Weights of a small transformer language model: 8 layers, biases.
Each number is 500 + 40 x the weight over the matrix's rms, rounded and kept within 0 to 999. Layers, rows and columns count from 0. Numbers have three digits each.

# up: layer 3 MLP up, 3072x768, rms 0.038, rows 124-149, columns 480-527
# down: layer 3 MLP down (transposed), 3072x768, rms 0.0326, rows 124-149, columns 480-527
up124:539522434514494469537504492481472467514533509494466437466464464516486520443418513519485512516461496468462473464514528514464512456501550513527490
down124:542543492558506562488537520493545568577466490466623458515467517505551515435498493537563474473523566446548458482511482525447511545580483444553505
up125:532514503471488508537537375505493525428512548561449546525509491508471515494549535477554509574399487570468504527526407514512436481473469519458471
down125:496480506469530482490461567451517526557439458505468419541508468457483467490507473585494495486600566512515433513492485532537565515464556519518537
up126:470442462485516465514589545500496517531496544495574517485481482501503480480475502503503497431528589507515463550493502433471474494488516555489515
down126:544506455514537556543502446439471479457462574527520438362564479530473484521447426448460470574514510516501491481476486513504477531470477505453457
up127:514487402476440573471497511489504484531478501464524528574497484413443522488466520470492489462507510509631471547547455476492527431457560492520459
down127:569583501497555447517547507562625431514503467512459554514547529469432482524474638578440498515479463490509553497496534428540576471539517505505496
up128:439520524536488566490466528496505546535510490503476460463433502473528547508520504510594506423518533499521503498512497543443583480452618488524456
down128:549516480527471400544558424501550402470523638491471538532574407564465498489526569495433501537569381484455477492532495559452521489530385550458524
up129:507531465522467397490447467527491480531538514430523461441546544491511502495484451455505508469483458541434443492562491497501505525532590572586486
down129:562432451509489613545469535513466450468510524537558491515614522449476493499508578521488493460469548521508531535540607534507542522536509544480506
up130:423476473482498508569512523517517530443465528485487494451482489527546510456571486498608537461490481519528521507479504427422537475501432560553491
down130:520554554517512533501485561494482556491559528558513539491529454448505542501441523599517469514472469488461420474517513587521517504510456427477499
up131:478558530470519536567537464457491507418513448517483500515505428440472493414525487409497473495535455505571466463544426451514476477479466518503432
down131:533526543415463550504505484511480525497523515530376488510547494457518521557519475450476566533440555485592455488527474466501514508568545518528445
up132:461550512536498555534509423555537512425451535555513438568521494473478499495480496416490580525488564556523555579509486506539518502492508512492502
down132:455520535531468493464427553525503428449511485468566527474504548520595546400513536500514567584478513492488496499463485574443485498547492509559466
up133:460486465502472529511488485436504445529504472482486574516514476468523547471586497550500507488473530465501502511512446460514536515476529477564500
down133:488511488528523475493482492530492501473506446523469425544453582525471501532523492479488479474570498518490504505576502529493510513451525470516445
up134:493491506518496543494522548443498495434473444535476455549481505448408499545546471549497512488528463532497494461536513494424531468500531541504501
down134:491480438560554511430540622451452475445482455481528516486487586501486474505485547487464501490541540492551540523499564556469474541479490509498476
up135:550474507545543430507535510493490523437514557431506546519477419427414417420490473492581458451485578499520474463503418492516525472510500449476468
down135:445502425497547636472461563463526505591478588607456452475446524560553595500418506513529537533511434463474506536528488509501564490480493577445419
up136:519522495485503526571546455460504537449475513556559467459525446471486462460513512507456497502503497538487484510474487548525492512478495577510460
down136:495479523502480482516511523532463543509488548454444498495515561486537512566485436535460543502521458491514529463492531487493447496509544501568493
up137:492513459427485487485497420474508445421546461549512457512474525456550433437507445492446561509466560563461473503558497499501522527564535547477458
down137:507495490530462532494487539459506522441531556480491507587448549493465515459482514557482499532550489527521502469464530488458540535519562453520490
up138:478574538442499433521492532436502471480494493437454400434527464459546450480550512510516519470631526510501473498518516492452507526451518549456480
down138:533568510488470421464489582502585530467517532476497476487511423519474525591462481562526492528548504431532484542518438493553544565558502487529521
up139:449560490527532489471503471501512508487477567552424463494444435495479522458502518523472479508481479482553469515509533437602548484450455474499444
down139:511479469542451550482407503427449445490480556538401477450461494499488520499537470451529494499509499561469480500442469500519459515500475507481533
up140:439495533488539399442572472476549516506512499493486456515452475546569465515526442526539522455501517529462461469504475497474509520571552541511492
down140:584524509511580469485536508458486531428497501561516531534512470461506499507526492506537540514490529496518462542452540480513442468465472512387570
up141:438463459535523473454490464447524489487582456519445433499448490535487430506451502403491500434519520501482504503511395514448538585527511522561516
down141:471538498489514463551532582581484579459527466455510488494507457516574510548505485471482466470448454437498525507510479579418459551590452516425509
up142:536527489568528546541553504485524619499488553524461475472483459426570475514491483482500531491518466530524472520510433421465550456460558519528455
down142:531521542525499486437572492528456516557430532496528557495513514521470438525545465478547488512480534634496474525543477466499480542500412533504469
up143:577428443415428472491545569465458548478542445515461453441465491526509526511460514523579510540547538500536532472524482481624502489454509424523499
down143:485513467462536482533495393494527495527416571446458501521508516508482516486485461452496515496482477467552503504510546535598505456517537510500523
up144:426585489424483564508502457518482518507552523408448464458465458488491517438490539443488494607477547576504471631535494476576532473429577519569483
down144:444493478470472539454575513513571490494442496537474562499519443504413495499473506460499454515493457578498497500491409437579560475540436485507530
up145:519452504443499514548522493496504562459475506538488423450530514455539469477555509490533484507521480542544464456492544560562461475493501563425421
down145:520499483525519462475475449476508476474535470473451529505481544512545510461408479465513504505462482532435454551500460450491561517489506424525492
up146:481537516550462542522502502504483507440554538583479436449447553494475498502535518536533541512456510574638542594558550506439473503488488543565528
down146:540491540500484487436479493506504445585492446467506480490426448474555474514482525551506518499420504510474517470451506424524533535496508517489508
up147:508505487435483475518522514465486485515496506498534504473526534453449464522509505527430494505426486451483555560494515451479527494546522514528531
down147:473455529453522488444470542484509559461490472521461488558540548530632478435484520443507543518501537572538452476493485523497550414508454537513477
up148:531540614500456457520499467497462495409500471564494448512497489520502525523563498468495486455462476526472489484499556441477511500480503537467451
down148:578452546454474525469535526479479503449500558479520479435515510508461588502535467507503524516518556541521494413531448478504486491500461463498506
up149:506556488558534445493541500491544448554466499479403388456483451518523463507443559448549498500516495574475499521523556495511586536470574502499504
down149:505522408516488425518535490536500555506540448599496523476528475500519439430578453482490534460571461515466478514477518510456434452463459489543554